Weights of a small transformer language model.
Training: a variant of SOAP for these matrices, 96M tokens, 5868 steps.
Each number is 500 + 50 x the weight over its row's rms, rounded and kept within 0 to 999. Layers, rows and columns count from 0. Numbers have three digits each. The size before them is the row's rms in percent of the matrix's.

# layer 2 attention key, 128x128, rms 0.313, rows 54-63, columns 0-127
101:472448515409490462469622536477499474441456558451505497481503495494554484590565495601516449503480430500426539497547512500433526465553486454504484408558542493442371551541431494520543563547518503570532452529500524583532517495477563479552492539428448526597501389513557586614506483419491376492512508500500550531501459493491596614464508428442511486464438505568432501499477504529483561411494
105:388558452487504485558487439497538538494498342465494560556511520429481544546489572623468514471477481520496529411553470552424499451475488483568493504566552472559459423468463549527470561546576492520479591507410526447520478527527513438442591460477473455550530540457522408606536528532533448461527493450621560509467460531498455433481603385542506551504479496514495491452528472529439418555505
094:447532493488452489521509487562518530481466584547619560337434456487452531566498483462446521495529504596539602408506380486550485404515476535491520501459462533542481530503487387508572492465445518525450486468512430464557506475468521487414510503465455540556479525476500538450431524514494519514572509540625541444551410483449386548467550466478443523506520552523544501511555434491553536515631
109:566509476497523507534432540431435434541480474559454453392568417546469469339516458550526378409465426474492472517547419571500569592458518497424567461562498469486566490475541457479507572474531542474558521542400472475542535500499517511523545482473512497535477417521516582481567490477473401515448504481614502479486528497517487446467607504582444413528426492512473557474469545489573468475516
107:521379529562452425436431551510464512561499532548516468554507446560540453533505493478584457556542560546554494508493598404441539582454574473514524541494523496561384541514473513605522539454537490551505575549547520447505550464501536514443520578508491515494476446551603488509452501541524472356450515519434401447511599471487463508495467424553428583462496397495447528480557488480515474547557
104:505528510456418541533541519528532505512537496464472456511545545467531457545539470579442551621504470497519510482621431552441534439485420479498594480447565574464499461469508458494486522505451561491454518541531444422506450493549557480456466442605482545361515594472510469603530532476471419451614531422488489602448418405505432482407513517525556480443521557431441477472459532497484507498548
107:422560529485521637475498520622492602413473526443532559438413459468502493499523521494463492531521531584483476437562500463457480531549433410510484549519552486525560452456546555446504538518552501482453567484433507543470473499575516552417558500418510493545495483581563396558576442540542551455471520448501505449460551448487446544502598525366575427433566437547565464539493510503488503512523
095:491509426460449492499462611534553527485481453540484495477509464397543536554526491457509446518545439482539483462508536502512564427512415544464500474384543511508434504415374555510609619539493522514547558551494531531413499505468457437448602504478513473536463403497519522479520553576523492508491599515463511463571487549506468510366530523527571449514410544510534432466462431597451403520502
103:527371547469533437521512492526461507487474541464494505555432398536464491509492494428465470605468479540482450468513506457481468533528509554512465508544420527419462367568466458548514549514442406451501498545532501464605492520551490630624408569535415480522508426547438525458496487527514492542437435520535549512506452521493487550413471483505457595560532573481441501459499647467494452537476
099:497480541439495512469504424477458472454407512390610547561568534496516477521451516594491520453514499499497492481476500399424545446553455486513453492511476518449505570405470513419485416548412443576556560498543569443547540558449524588558518480421536478541495511546549523451459532470435481493486506590486498453517501564508511581483600615493450521457459522521456490509483344435486542410548
# layer 2 attention query, 128x128, rms 0.31, rows 55-63, columns 0-127
105:554474506501479502472464472485388449471519461510566406442521461548483524501497482406487535541475418486523506528474474464449471549496555539480526491529490466514402492436560492467657484492512616450437437494571513482536520521514500526497529466409517421441594546501446478506492543544473604478558535611511529579483472494386531445474573529388468559402460487519506464495544572559596484427565
085:471517457445396492490563478516502436437487465588453385475524489532514522487542598507570532565549524514414616491541502480537477499452625504569511496546475567441512473553486517588477445533441499601538478539521502523549550537469409510402544428555473476569525498483551444484427490538493560482450541572422544477507506590459554529494493452497536489539472523549411475442640510398493467470471
104:496469421507594509411581465478644466484472445456432554594514510511557515468457437498546528491446555523612497464467462497468628527500537555483515543487487526549504494462551531449512537461507542509509475484455408473503412477522534488515487508437481543418488525465463398448517428536416499430504531560425496441570470593520475533532521508390565547458470542490549478469566587546371466565501
098:480663569504587496489508433405484545428514579510427505491420562539379432438444474537443495483567535468521505489618430472518492532541460547575496500586493509449552489467552488445559499419562455525474499568522470557471490480473485521459493520474544491523575504543439595476579479429486546392543461507575466503415551498472448491538485438566525484519437520485529531546492575510534465390521
108:543516444594436544477528484495423557486511524396509490506565471540436563563523465517426527568459436525451473532413538498474457476437496454548509494499432457510433465560490637478557419497566536531421534436539533480476603514396494486476539412446557555552577456534479475474483557570425496457555463541386593478488545515548526494572461523565565587468475520530455430523511473513534495561433
102:548412433394567552561507514492452474493536455535449448552540480563541577523582549498534462503647509512518513556465532485453544579591506574485475508598417535600489516519509479498534493483511540483504491471542527542534440418400461420507480420452466501546518577479550495552483513476463539562513417492513492558407480450431480476496424608510460574535483479506450505445389508510549435417441
095:465539490572530532579649486441607461473522551549542473509543499499453471429492496612551481530499518490475539473515583553387493499538588521512454528517467567522414533471495537481517365445515483472484464480404480537587415503528540413517467511536597466495550512540538518434489495479458580556500463571440493486419451513463491514474495414405504502440465513547371510448546533561552557508506
107:544542521452571462530350462521448567621513653478411504468470551448584555448490470488497464538514555510445454417576517544544460475473539464482507473517504460526532557479502443458471478452552615482446528526561457412472518443502466494391515451552540510489456509476490532402461519488485465551429475467455490473430530532529456519465433455551574476550531498600552434383476477479491482475430
102:454488395438508537516492490594504491468467570544490458534477460473490447514490531453529523511469452521425548591430474473510532428602470501471580515434556561489544448465406504595501545524511533422591520498517496514573449416548478474548460545478559513542479530504537553467489591577527644491484548452465506476523540545492474431463397415470493519569520382563545475480606467569559539451440
# layer 2 attention value, 128x128, rms 0.273, rows 0-44, columns 0-127
083:551480477508428457452527413499492444506449544532425504522454488492509555492514539449458473529486486375478575455521547466481462554498495520572494504544535588509608528562423465493458462423567461564594472463524494416514463530515494513425487429428502504538454468533516427557552405491454471482622481453464490433549480598581428473524396470413446524499473593561548526491503497596584447494567
098:445449560519504442488496448381407545540438460447577504410423459605515574566464502508347558498413595532486547475489476492512469498535483563547565465490427513474391493520477577463561456496480551479501492572430508549494474467464476404525468410527534465548524521446456516467511519451537492553522464519518598561460548482514559433522463536504435450515494555523555621532542500553518436507551
109:511539447436584532459499425531544585588518446428581570520446477417490488491476471535506508511536448530423514490486495381487485576497464453491481484473571584474411438567507505504474458500469466544539499529531509413621501555448538555557472567529540491522529604533490472564515452548502453481456426423448541568400456415426578556534467414591600498474472518516514477524465486492499442427547
102:493599466503546427471489480481437409438469553467494542509508515436480518410524457530582500531596521374544528577515486526495475594493420577537560507469433528502485548581412528457507496445529475469477414470599497548501458554471453604454420464515527513514540520531515401548557522450516515505574527398492466400544432577516447464529463441498469444461504532457521459481554615422527484475536
097:511497538535466514505575475459495538471460512479497474506479531494487542498518501516414452541508520569447610419464526504525526575477491426513502549508555483536485536385524550428507408513391451437563459518515449529411536456491390499610442622533424503477575474535467644487489584447522561508448535538506552591431471433419474489481541483547426497583567466482493488463470456557406532505492
087:500500518487431465518477561516461549534483534502495482539598430462504539447438503486440488572356512495547423398579589520468552467494496493524500528535494519424539486452468588554484477487368561535453522490467506599484469490464420486478576425579452592576480453465483480478546460450488449484503466425442514457586459535491548501578544478467416531503535564538632506428522539555485570572532
098:450461364414418567513483551565464597547522471517520538451422533522554494414510494408472432494549532525562434474536460419480542444443516536494465546511513487542469453442548572452543479542408509500545541479451496556553428534459540455471584532546490493471465452437452532573406575533441592474484457578577492473484524423434489610553532552484488490546451508492498547426438472502422549546525
104:560596414377563461510545476461515512495491474521523401487494443481488518522516540511546419495561439457430536589509520536561510557507571543499532482508545512496495505425558516493563516483390511484481545547467588528529550425390555531455440584484441480455554452465504531505509445539472477464530453428483502579400533416512528577566639488501475404526536488501524537514618553437509578515476
095:495501532473463455511508467461429534590464437430489424468548459576502482619573490538459465478492541530458556492533511547552481410447514547473459506425465436475510429487412637554543511609517440461514470469506490559511519494484545475557530465423489439470561515491520515452511675470460471497493455496469508516442610470487515470582459551514523539488551481454620622545509528488496529400538
117:513548505541387447425487516528431493514526596527399454459541408504518511475547473586459421437520439493467465512526559553457470573543564484535521511474503465539430480527484622612472555574503464491534453470478555499393526455479461561527487486554494497427576605539549594456498438464518518495427488535575464580487533353443516550485475549541495518512535519536521463481504499516581546500602
105:537689490504445524488473478538471462493510505497526401473486460449448541558503489443526469440509549423497580494576485408552515519562415474432496405537588550509451546428505480545530652456521417508531485541464476534525553440490478554552577486417599528528522483470481464495510491521527563592518465473483471556520472575505511504492401432468543509444482542582577463531493406485511497512573
101:494469500477464560503487429465445491432413538596418505489537492486382434418427525422553538397456494419550467444498532490445530480562474449456572458480527496566460493572541541476494529519557459589560541399485501544488549475474571447532476445480465505546501504493460505462542409525575477507561510594519463461491638468590542505577539599472455475534480472523444539507431539530554521581431
105:510567503411503454569458461456424394533453543500502474510449413462472505576511532515547483416475544440528501549497522482528524542499486458567511545433531491496544549481462494524567492481433516475572475528538474616428531480478427437516531503512498483495462408495369495503499461468606527444539404611382433557498556525520479557455533516557521547474564439578464533455496473588621479401504
104:537411504488492522577532520534497570534511523405549473466467598495413363475447446489517589538494472516417548511483514527477564552523478407519450497559568446416545453479564488409485474451602466508546533530459414572537592526591428556554520458436492461493471580519554520490536539509579543479509441554527541491638446516526475417442538493473452455540474417534501486501492538491535486479432
093:582419542522466507422479496509488434513523548604622595496455550544531395501458505574539498516512540528503459592562517511379515506482435552555465476556473538470485394456448555469461414503445492433532515455533423450515541505584543499479520559477562485447522429544515557591464506521511440484481519453441530466431579508382510528432575454540532435495476531565474516560533541538402541478508
097:538473567533480527429502516523589499494519537599552393538482422506518540481409560434417563547486568577406604512457549405399595514519492418481541413417536561539486416475544526559549508437526500468546518580512455493471519480525442431455468475508468485532561479499467529523549563513448503480434506470448447493528566519477537475426518486544583497510509506477582537443433489473536473361495
094:494498453533524455471546419479461552486506511567498504460511571526490460542610475564492522461513575511463509457432505532494521447512565517492491555511478522504477592460449423538544537560423644385547595489485500501555549552436497449495537513440437463499411501406466460441471481538520473431474499476491534448545518533563516476545458544464441461611522503512485615522558597441434533616623
108:467543434470537495504554536522396476440511543498505495521507509476524450563594472409501473524488529495506526533415529472462514500497498542520596384580476465448478522472561375515411505449499534414453562440434588605428421533486460505507455455508537444485361474431526445492455512563485534478426518466539498397470518520562548451482491564535527456495442496514489556464416605405477520453558
085:522486544531540540460467401406459552589510538376417464530535503361456483461504489475499503587532514612548462511544519477489525513424503554505485538469480456471516482478510608613479466509515541588440520463511432521458432453573485443580516513506512492436436561539493492441484420471461547567432444532511581486367473508435518521581527486467544511409461565499516473513532554507462520404472
107:542576436524422455449546491498501486527504491524439489462516463494456501480523522602488480473606570475519534442400460543490522338586581427468556606387479442550487508575477449527452527511567537347527541494556441538462471568394423510576533395520520409469464490488449451519493541515507475534489521532467502553481521514497502468476473504545498526417501518503553542460474524457537461420559
096:508457503570466460446521423451502495522499460566480487557433383460567501584526549443389415532475482511455508530449647483512615536477450536524488450585520530502525564493512530472367522487457484485571537470573518562533503509491515439483503434507475488457485590511576451442517551560461483511426449563446493402517491576563410451374461565475533535458528553528513474537494534538524454534538
104:612468570533440487503488527518508471438550628512445503513574499563583509372494466498518524483466462540486509514539529478516539457453587527441476567521573503399407468510440522549438517543534529576454549466407571473369442514538478527507531452480510501516374490448563490557409496466591499446559544461491542508507551464428500463550519522489530525554450530564544412413461440448483516495449
095:429468513553491475596511562483594451438491525579492563406476432537544518512585539518412551511430471476576490583426531525576438614499472484462566418490402502544466511520493445443542435442563453482476583521477450512493503451504449484545491454484539522508548472430516489500551518498614525463510523494452499562510471476496449452435496498463527457551534562484494630490520580488587500427357
100:467457393568496492477456494485411491567483612515491548399431573537470556567569400460551451480507526479409533522616515549466532494450479508538429547486477530452512545522506611482463562535494507553490428514454518496502522457521491482482436480484467552526441532479560573484481617465535542441561455469613481496583518541525487501521402529408387562572460502503447484489523427523558509573538
090:585455468495498563486467494511458573499465563458488504457473511491560525493552406507545432424489514391554486448486603463452552593516482442568509473489445576372544559445500489482460427568482490506521476500539476568519482578572532477435559537505524479449488538479489464456508605452514431468555500487413511503484440385481346528492528481542489463631469393548526479561529439511518531492479
092:604486553529547600517557435485472545427476538520461513476617518444507482395442477597442549476583498497359541469402461462579490470432472456554549461432533505450495502478489515404477567551501482544524549478599460527585466481424510488467554565576399438545536500513419492524480487514485536517564497523375447442487562508571511492490545459491500515459532551484473529451496474440468573507534
086:450519475492554556459580482564426546567503500424480486452489463460404449405463461514529464468520529464392503542545442534469553596455518467509493487548499455454436491535464481450516581538481494504493402574515545512462522478487567479516601482541511618492517575532565419356579496522560513480569399500580498480468575532566552417520522569505503484469494514533479506392567437459577487534474
097:521451550528458487521520468508465574530464486445544499515586447525591604513508517534410513602438478569450437526530490459505496496541455547450496495551449473462475615575504547454507501612413387547469572499435524533453444513590476417492483471466514527556462502459492552465492520511570538447501559557488584605528517445427406461603433543556449552562487521492564518494460450480543457586477
105:512534496469524519557444606486565504460424442472596512484460487422500491445485538420566429557547470466470479475450522438480566531554489554488516494553541444442550512492509441498476520472499519518449511500487475501514415512487583539472537522479581534421457521555432446500532428465521512495392431349533555443525480559489606384562481435518562454566545526488510583521519471541341534459556
094:504443507508571527506467505441460595442502485519595485513429523524461486506501445463502455451493569542530510543375583493592475547507556534500546463550500495494454548550527512446519542583354470439542525561415493377423509436476534466446505588482523517476467458466494593352492395531475523515505524543580526555513466473468485460486554531524414522618565468537433494544484457489459528494450
110:468541406398584513567386529596494515624443486444461574467531520531467448542486524596545583555543532398482395465446498537557419412484445531539530591460449496569545515564499597498556496438457526438473495509435525441506510567469498519433558479502469454496441495446507481481528486449483500437541458501483477506436504444476427519505512434519425500433521455484551537548574587458535526538466
101:451552446538535460489442504454518388444601502550499507585425484465529480629415502451482374486482531543413533507556534525494468439459493476573465476570536529496521575499560548486487509428428484468538515485531411541524500461495528525499617512501463499460462509526553495483485445443462396538501487543529394478486522586434521506414454533559429503486409575390454588525559488541523502522433
106:475457537540453417517450461561448487564472526444428527471538515608495517518503552489519488441492448553553527549587502480549435467568580553505464450520537467468485560493457467506507611491543543526514466449374603444491457499537490530460485542448544467477502525467618457501572417488531487483477538488577360441584557528558578499540412510536603581517521439473410514513540534481547552570530
101:452439534521501570550458439481392509464444447479517547561509530440499560620423564516548431499522471544563501442546518519493417496554495447554408532532551542495562485511506488466539529530458484569593539499496476519582427461608461425432531484457463544501404507446559498526515557512501411575551537430462446577563459534469408536432512506471491534539375457447530540535525511414469553513427
088:479529481495540492587493483427496440522448454473420550482535483497450490476383444415535518444471493523510488517525466533473494395473480567524539497474501534359518563412459424543514593494503425559443487507488569560416451518452529566475531500524520582587455582520469401477529456373545530491542497608489614534432552518525571444515524549503466520466525547452425501513544559549428542526464
106:479497438576576449430513496499449564614508472401470467501401528500498574570529474519432489465496520556557429559544510606436495508504490489508549406493393450507549525461479524543505440511485574474402473546537536480516540472581450428430510500494533488506458534467482473405524473550396525511508401537485454520561436610448474470561514561471438514513460482509421590489597579517543438531527
095:428455504517561499466592533514521422477523441437373500606479495400526463570519437485517528460429474435445389502489498532481523559538543448562467490468502506532454425463455555528483534574587505465466463419476501563418439565555491446625530587506523624483547525498501486405459459464519572435494506498492480530469519481536517487453469546473478618460481525560515407510496545567561507511567
093:501562515487475434531456503556531388468489442530537508576481541528525503563455445523506450477504483555491517546539559576514606432551565522544494531583510545446518557496465543479490449537457556508499548481538520620504503592455577462472456594553435447467504494548484442449455470527478423439444444415372505456608432456387508555507541490553507426597549445503491590492526505573454498500449
102:517473461501598434402510484458520477567508603551517572493484502494447493568620534590435488485551508452506481508491596471534506534414534433466429480477510476511465504488554485546544498454439478385537535421457562443421518463468548462452493480588518504434540546442520536440530602518606404487523493527472488567381567451519490449461576506526554477450458542543458512508572484429556580517539
086:548466531620512514469488472508530488474393439526508388534549430429524566457532476547462577542531537547507491587581491456473506448568432498494535552537451497463544490439421499468509548520596558539495484429581477554542451504536493490495444472526516514603432495488443497562510467406470539532559510579493572609505597601455417468487479516520512464351549542480461511451552498545428511467525
113:596585504536464491425539454489574507487551451495470467524502428487572597470598562425433498542549486454536521452519515501559442509455542473469517527559539408549538481617428568549495452543553420494568428509537544509471489587448476486465487425480475450526471470541512517478487520567371570468542462475524478451467511580536496492558446574433457605604564481522552439482391505503512468508554
091:458517596445549578495526552423471538514423390411481454445491468583478394482404535498475433495471457440466450453420473489488512510454484487460479502530590389550484467415458407463447444542462525487549461500571521541495580540460575516485541432434428528483487468477519509574513494562506506458550495474586498493479510555633517516507486544517461469606584461479479554509561453482518462594569
101:491478324575527497376536513560481545566561551532415500462439534453560539561558428539483597586623531591546490447490497513440494494391509484557424509531512518457434422409517521515497558553498520474449416514544513455434508507588396520506571466486494482501472484548504509458524544470480522406506489514462499501472514514500472515503532587443442481490429464449500440499454543529438473509585
098:502415513427487484500593512415460509564547453436541532472424599518539527616531513477497487524381527500462503446579453496497473568441386428484557426504491496433550489535615533462502442480485425528542497516475479529521567491605453378563454406476553524563464502530588529504469532494439484568537491533504558433497518561535539469477479529429462473479480471505544487582439572540578523486563
094:574481489441510473479559569516504505560556486548482567496544583505546531475477463554608466562535530530426399457494514565494449474423534622567400516522474580518404421490450550414472545537452537466398445577532508424567445542453524534487500565543499513558533543433535574497437506467469478474503570468497500561425555365508531542454478523525455526500538460464446430556506478443433473529538
# layer 2 attention output (transposed), 128x128, rms 0.248, rows 0-44, columns 0-127
084:492592441426421545577499562508462475537434575524601538485412591468487556532517407434518514458541535448488546587442554550537481424521532569447470493538539523591496490473561498442546488535516553540580531546460495569511452447404588476489440476460508510491483467467508563563555449554496495452459518486496563499516490461533589561569608524538463467460466490440564393630500439520500482495519
090:543565424517465490570390566474529554511534479618478427584511456449470498486597571502533534460529454543516451564448568490528511503508505474523458530523547489429443410479423461603400509515427494503474507435549425506482486455510528523469502561460489557482445509557442548507429493419448464508560540440513507502576519528525605545459552569591442480607527586477471459554531583449535585528490
109:460461547562551480557520533462422540564549533617569470477471449677558512501526518491553495522493516518586505539550531607415490517540458500414515425544494465531470510483521418443461502439534536542487445498463539642582524552525425495441494419503499505540417603522435510559574489484426428524509479555571523474569415502473487484446516516494424473501513484495543601520541524467497534450502
100:552395464454407400462505534585475362523546533494528509524431462460505406523491386419475431495415498503506475499487556570540436479477542470462499463572515564505413515553428516531537467557503456536553462480456467552433519441491465483527491497468455522428436494537553488528570445563595427521433500412438448530423520404477545510431543524469410438487568471442455502496472474464430523506476
090:431576559523532489445537514537624584537457398409523480467576496463541501492511518551528560438525362566524469470562487496454548413509485519398453557453582459468471530427488412579505537469485472454530468484485523494547511539576499470440528535621557515505445449533434517511469421568562477398533510479478496504488433516521543505598502537414487483485486574520412509601486483442467518462514
089:551598487514493540571542458489485463539483487430502482531511526561316463465535502520535523622570456491519451453420452490541488361402485428518462499497496528535509461420525541564430505498458502532543532522576426511434467532467570582470432542506532539408489451464488476419504465524442490508506555475521455403493528486597438485611529481501537567424445493546452443555572489492493502452504
100:532542603564391510496368501415455527458509456426453495514513491475484528444522562504626500542496481481544544469464504439439515538460457452525527524485544465433432460408563419479524486434578457463587475514516516357501534595559413470527550527440501444506471453473504549390475487500475419529556477470421508509505492454485418549535479435468514448545459469536500502357507540495532541491503
102:394458587547536491476522515485574521608549465504537406409559492547484482526528547478498542560542619573518466465472571621497506521522552472454516547488559590489411524453504550445487443479542526414468491544445346480478419564463411450494569545524474494560417423504442424504520494500410536543497557551501482518518516525489554447574534544461488472410516451542466442490446494498496512516485
093:622583511481493551438512531434559477563543436521365439524479537438413516474515505425546485593525465541548499563457570460504568598527455529481543576479458505555466492494508421486438549425485492433378502454449442570475465496524483586564521575546450521489523590437467497547517600471510443480533428509544506495472521529481531453520534516581499562548562593565468543516465512480421546535522
117:470437452496544519472538532491513511583489476424503460469559492502443488495473476502458506575435457548430517462595520519458603491453445510480472576609366524415428432546533477361390590485393430491479529529480481473562557552494529516452525534510526577531448470521384468507555632528465485495505453503434558444477489451499532456519547495560575478461538485434461535522495490482463491448437
109:399484505478473495457536560478376531558547444474437520573503475570434593475612491482508566557540509521509540519488550498491520511485532506603523468520406526539510538507532587440504539517597452482504505494420549512478465502468629525390476447490526524465450494554528490549543489502501510457421473536489422530449536490452530449447581492496349566473477383487510529558386539503504587544462
107:524542453467541549606471474553515498461473491431595465465490522417440594518515442519532554477600527539453543448510498442486468491558494504479497543387545548434531423513559555372424435444509530461486624492521509485460463529448504377411497483410430540556476514472472513518437606501467431576489522452461493505433453434548472580401593448507543497537510486513495475537516534531511476531531
105:487472480481450494404505527568540591439601516409452521474463459510476498540597448509525549468536491474582414523454531488452534512533524512534501575558503466560548381476473520434464444456471468449546553535439505463537372590476583530482600481533469544426447533517559411508429475527497522554478567546555541476524508456572497482539450377464561484490520462511421493619455489516484568560480
106:455558519439508528445510423526497433484526445583509477530455520441598410552563500560606457467552599547514470462565518457522479482540493535499462565436529501526541446468477447531577531509503401496481563435416567486512544376470513446325403430483528484488505501527584556465478477490487489508457496553516519489451435433524434490520461538434589502561440563472563568500490447534460461463540
094:592486665511444541524474514531541546573518454591501491447492512465480546509435545503480455487468455488553477453569526561558461452454430539600469478455521330514544459471540327507513444504484518527520457476500533534441527555496420510485478531424536545534497510534508532449657478592471563458479535494539513523501465461548440489487451472512423520472564515483525416467449452555508478544531
099:561511451449618518555516479454473576550583538483474501483455569495521541473535546531470550462523463515423513481410471488543583471448517600592413505469545447508513554495540510563421626454490467483427505410436512545534523543565550518398595451503524504472409594519507468527507403498419505525529483511510481474479446535530482545513471459430403447493562524417496497569536386447492459532454
092:459493471521461555471403535423573458519469489577550402528489494464530599438535527429532554500558468431430367473518614501491498522552532372476504460442494539548534519504426483508485418508435491501476483453510475517420419469464585455553502462505484440499559437480511539454458538488524467449449469424560463518576472436503574551551417486500499470483478491559440514360471538537382495512536
104:600489450549535500425395507501435489510578537488444439532534503481528528428517439523570540495502495438429442470510482512581444615539416335529524549529447555503531504542466496553557522492422518519584536479543435502505594454517536503546480509485425456571535389556598455537572450513503501550565517455525354566512425506526532536503481509467560457470572503510492504520432525516472483551508
082:584575552515514467575516409574484495494457426476483508480647540541446446543514551570472549561489402440551561521441444523526419446457456511443599572484485443420449494419487523469486475422482546479528469491443511578496581494436492583473526501403502535550542463522524439561549558537492470467569509437454521442510423604453498496490468471604480443520530535567527548527478528504413498483554
099:574525476497528532428451519546564521450483509470459590490474505519557496404549500525509417568518435504381414532507630470453570629537497462450480544512449527493530503565464488467491553515467454476509526550510564493542454492563599400547598525488466505470519585585448615590507494482524491516468463542500487416560482510506589568501529416553531474498574502537514546580442465564450549524520
094:567527415496515545555499560436436592547560485477523518446564560491466542484492585472473465535467463497443538492425477593489533514547474522418563513553535460468632504434520500529558498485500515492395638422502509541507492436431574564571479449551523491508512415487582507502607464496494545436476506498532603530504486453547552438538513479492493430498473433483432433621567495396525524494483
103:584528528515510553508436469556413436470468540489435432441492549534411523634461471570484543467568404432561499432543521424525537507375504504506480532388391500465495430560543504494526542455516509538542474521562517465428533469525554489568448551506473497520466402465532554460485462467412495568525413540427409482522451507429501495566503486535528497476551515488596562476554488535467396493465
094:546502432548444413430534481498441448503428482592491508435478441479546490562490430375475497437533510539533504434561452444460470534595461501481501562445574527478528447593471509525440579513476445538481428442542509448500489476476536575530519527527472557525536528536496553507486449479489598511546556492486510527583539448425603467510533480404534434466485556503449335549545510503596477600533
093:452471519485384510451459577459491469474507451485542468621488526420510565542526514488545507495544459517559513483542452442553571464472501482474570499557410615512442430570490490552573515523591472455496573415489453443443548452477517461492444532470560475357503512432519427441444533569478405437499455505415528459394444462533511475593520574524562564530508491494451507449557464466467469439501
097:485600664518436481441460441470509533447511549477509535442523483481537549530502437472502482581504494541573521499532461603474468484497455507466513472522523499495480365537474427484602499468478521519532522460536530478465517482524543548415544489496477509435383533421509537469528550526610479464415498508580494603482482410623581455501551480445534589555468477471457507494600471519421532494585
090:477475539514517532641573529468514513421469551448554484478483551533442460464449608486528506473527480563499495498471553479520466457555595500463406478472479540441517481533590540428532520431545461448394479453513546635481478556555443430470504481550489394513466508502517577564388457486619451547481465538492458512485455521561583407571452495500499450508524518532476534538395462506429506565540
090:410429498512496457570508506431432432494522421520521504506504511498484426526536505506517546591482555474520431473390457466545509440521504497480447539569420623453502544501463566442435449528524447480538607390427499459444438473424443447445519463540431450431498554524527533504502574395494477507479492514448499467421457424549464418444510593470512515538576534616526554542517523417518487460463
097:542563452523488596496438451445479520497506500564473470509530453520480474570446497485571478466559364509617538488539532417483501446468517458403517517456511486480434509493468496596361561427470527523554478585501524498484511538449538563531424481522444489493471374447558557438468497474439443568492583514420531468535532470576608404467456593470486569513450465508467571503561492496534499541476
095:497516486524425575488507445419407455576522467516516506506509484525429475511559457537480503475502451570545513517461480579630390402520537482469471519500457464577352556487473515549564454549499512517573486493483521450459495478574532456436468421534459415566502514566482454532621452495491536588500524389519452503511503495542424519511524490510515463382519528556525483421559626552514512456546
092:427527475514414564466517574494519551344567424543530419487610385486551525548492502525426610529511450596471530488538472533476490427449471457520462567523543489481483540515499492600445409564522514477481444495573437462508446526510501438520449424543543490509517474438435449517451598466494594525526522486530475488480450487499598549469522544397564528478561482551462506457519542568504425487452
102:572487546558485525401585462549570473517580598600491485588431543544543500512492469416519454552499552538482478560548525488434518541493510439491584491585576574494441500421526490487464471442548486495537458563554475556483467508458484517555487543455543525510452600468474487509525482432574517585490559545469504448428556449512456576514459521550603591493564472579460503386458436543512593493554
102:572522427413535509498559604527571552520511461469471504497504499455510516492491605502518529536519516421497493498564505448527498544575522492489574450574527530548515476389517514537545514526539539406562570438487504470455453434523449558502414469392507520510566538563484475541514486546458567432500429533530611434488458442546454403525532530485461454398547365603444412508459444507431525472491
109:449481360432562579520495500496494473512474538596469415579485535406509557524503466387553530524477472509522537437517489493540528499495572427513530499553362416617499486509547571427493455568508557565516571529422469486528506507477513524517497491527481467485459484492482511521480622558487588503456452545502567534397611529445453491495434464520597460447531547505565467456478579503474438459489
102:489648462493661505420520492468463516425382545575493543430529475446531562480417512482547463454519481508571440465554482514492453486523512459486527433427566472537555494425560551485543463485565508579435542533450457473455560526458505554473438497460463580431574543420559504490494539443551477436409481469488564502471590551546514414531506486433447525511520521518496398447502426504463528459505
093:553509437479565493543499504553490502492490515468492456552601541526464433556554499522537535470564477470574544605471499486567356473592581518399504521469457520451487479543438574498514370577451465399509527468531489513469447433515487586567466577427460553504452517522476467464426483545541547484472550475549487460494488489516440479424447472521583498478513441563586525501451564527531534362428
102:417520471519408428521414483479530520473499514575458572609551488460534415493566537524463457569473494449499497477420468442555552446476488443514520500588533563471425580476375501537419458534479554548501480456409458508546507425469532525537532561465514562500554524468573417502549620536504512474460572458528563538570501516560516560494389588514523439535452478448466417505473451550455485556541
097:484568480516542504479520485512454405560442430414530521450520524502502415446549536543408546518508490382515451526455465484418538479574449574561543452572475526480561498580381458415471518437432424471501513595520392490486528572489465591468435489563468488483475502506591485501513568501601545454506485514451455465519447445464463477442446534508569531607487418529495523544508531392519516521547
095:523432513479431501534499519496557417525537450471469450495475519574500425468425512561484459516552537475559364490518487566509498466480536490509491488526622430616521459510443501567495554466499521487486526483477488493451415496579518416569465543490446492483461484556487464478613547616467571524493433498563524559582552446594504493578460447456556500575426381557433474534535527573455488429558
103:509435529558532544486497477583493620545495500563521476440505503398552592509528540480438546603502444434434392501510480493515503538498474470421512459580474566392510484490504420492521469483517435519531521383514501514527487552439447544495590560537492418534495498491458475558533524471421529479508505570518504429447521497455521475616432472423490516408613554565453464529569498492601481590494
079:547548518504523559537548577533438523482573492513488642453466552503434383561539565487517474483546460538517463501427603481573438426474563541497495439476503421359414467530539565527556518531467485524449510559448553492489508512514463533544514541470463419482541547535560491438510486460573526475376540480459506515526442522584549440403461438569446537559415534482491487549448498573476459546470
112:445537431465352498516543496531511516502504578421463477458489606490418517474516433510504500518459458486447534570462529468461673510482485567445533482462502548544418551494541506533523540409487537497494484552480482537567469527574498429605469509537468469575526464411610598484536539467456407464480526493463508580501505460508507510528551561538494473455536431426484582579524516448508467545387
093:454530494579531505442518589411553509566491541501552513494383479436449525470529486506523485457417552498497502473517556460542584492605558469532458603452576525555460525439520562409466410538494559492493562490573564473454441506542550470428465517642531471544561441428512528486444513440539467463448525483539483579553473450529373496477552562488532507517489592547530554477493587435500516494435
098:382534614493527524472474466517444473532495514454479512508562571472550444533496569542570530536579421448438525508481500467420620523497391562500574473518378573423529505513438457544570473447484457544514446449495575568555569486536491566525593529420541514464507453442552495536542524551523511458486510496482514558495397507574488617489526547500547435513580482518466486407463421484483473535505
098:493580475464443432493409497541495544507507516514521533572615472435455474468488458503496529468526579501546509567503437425498521531576467517549477520391497574522562450459515346584539489415480509518417528527503426483452536495426418573424408451476529543427548456483511555442478518490506400411501505464526546514459449580474484460493502539490442446510547602444496504616514431451562514523498
088:526450567505570497507456531457555499546502481563559542435492444602499467488378578525498464495442524530461528537547460547441482497443515473512537468461414431432518443525442467556522461492521501430445445549556470567435509576595357480612513475495536468435451434451478501459509544451515517470560513528429459501501515431516472540486518602580486551462546456457540520357513547411481530417452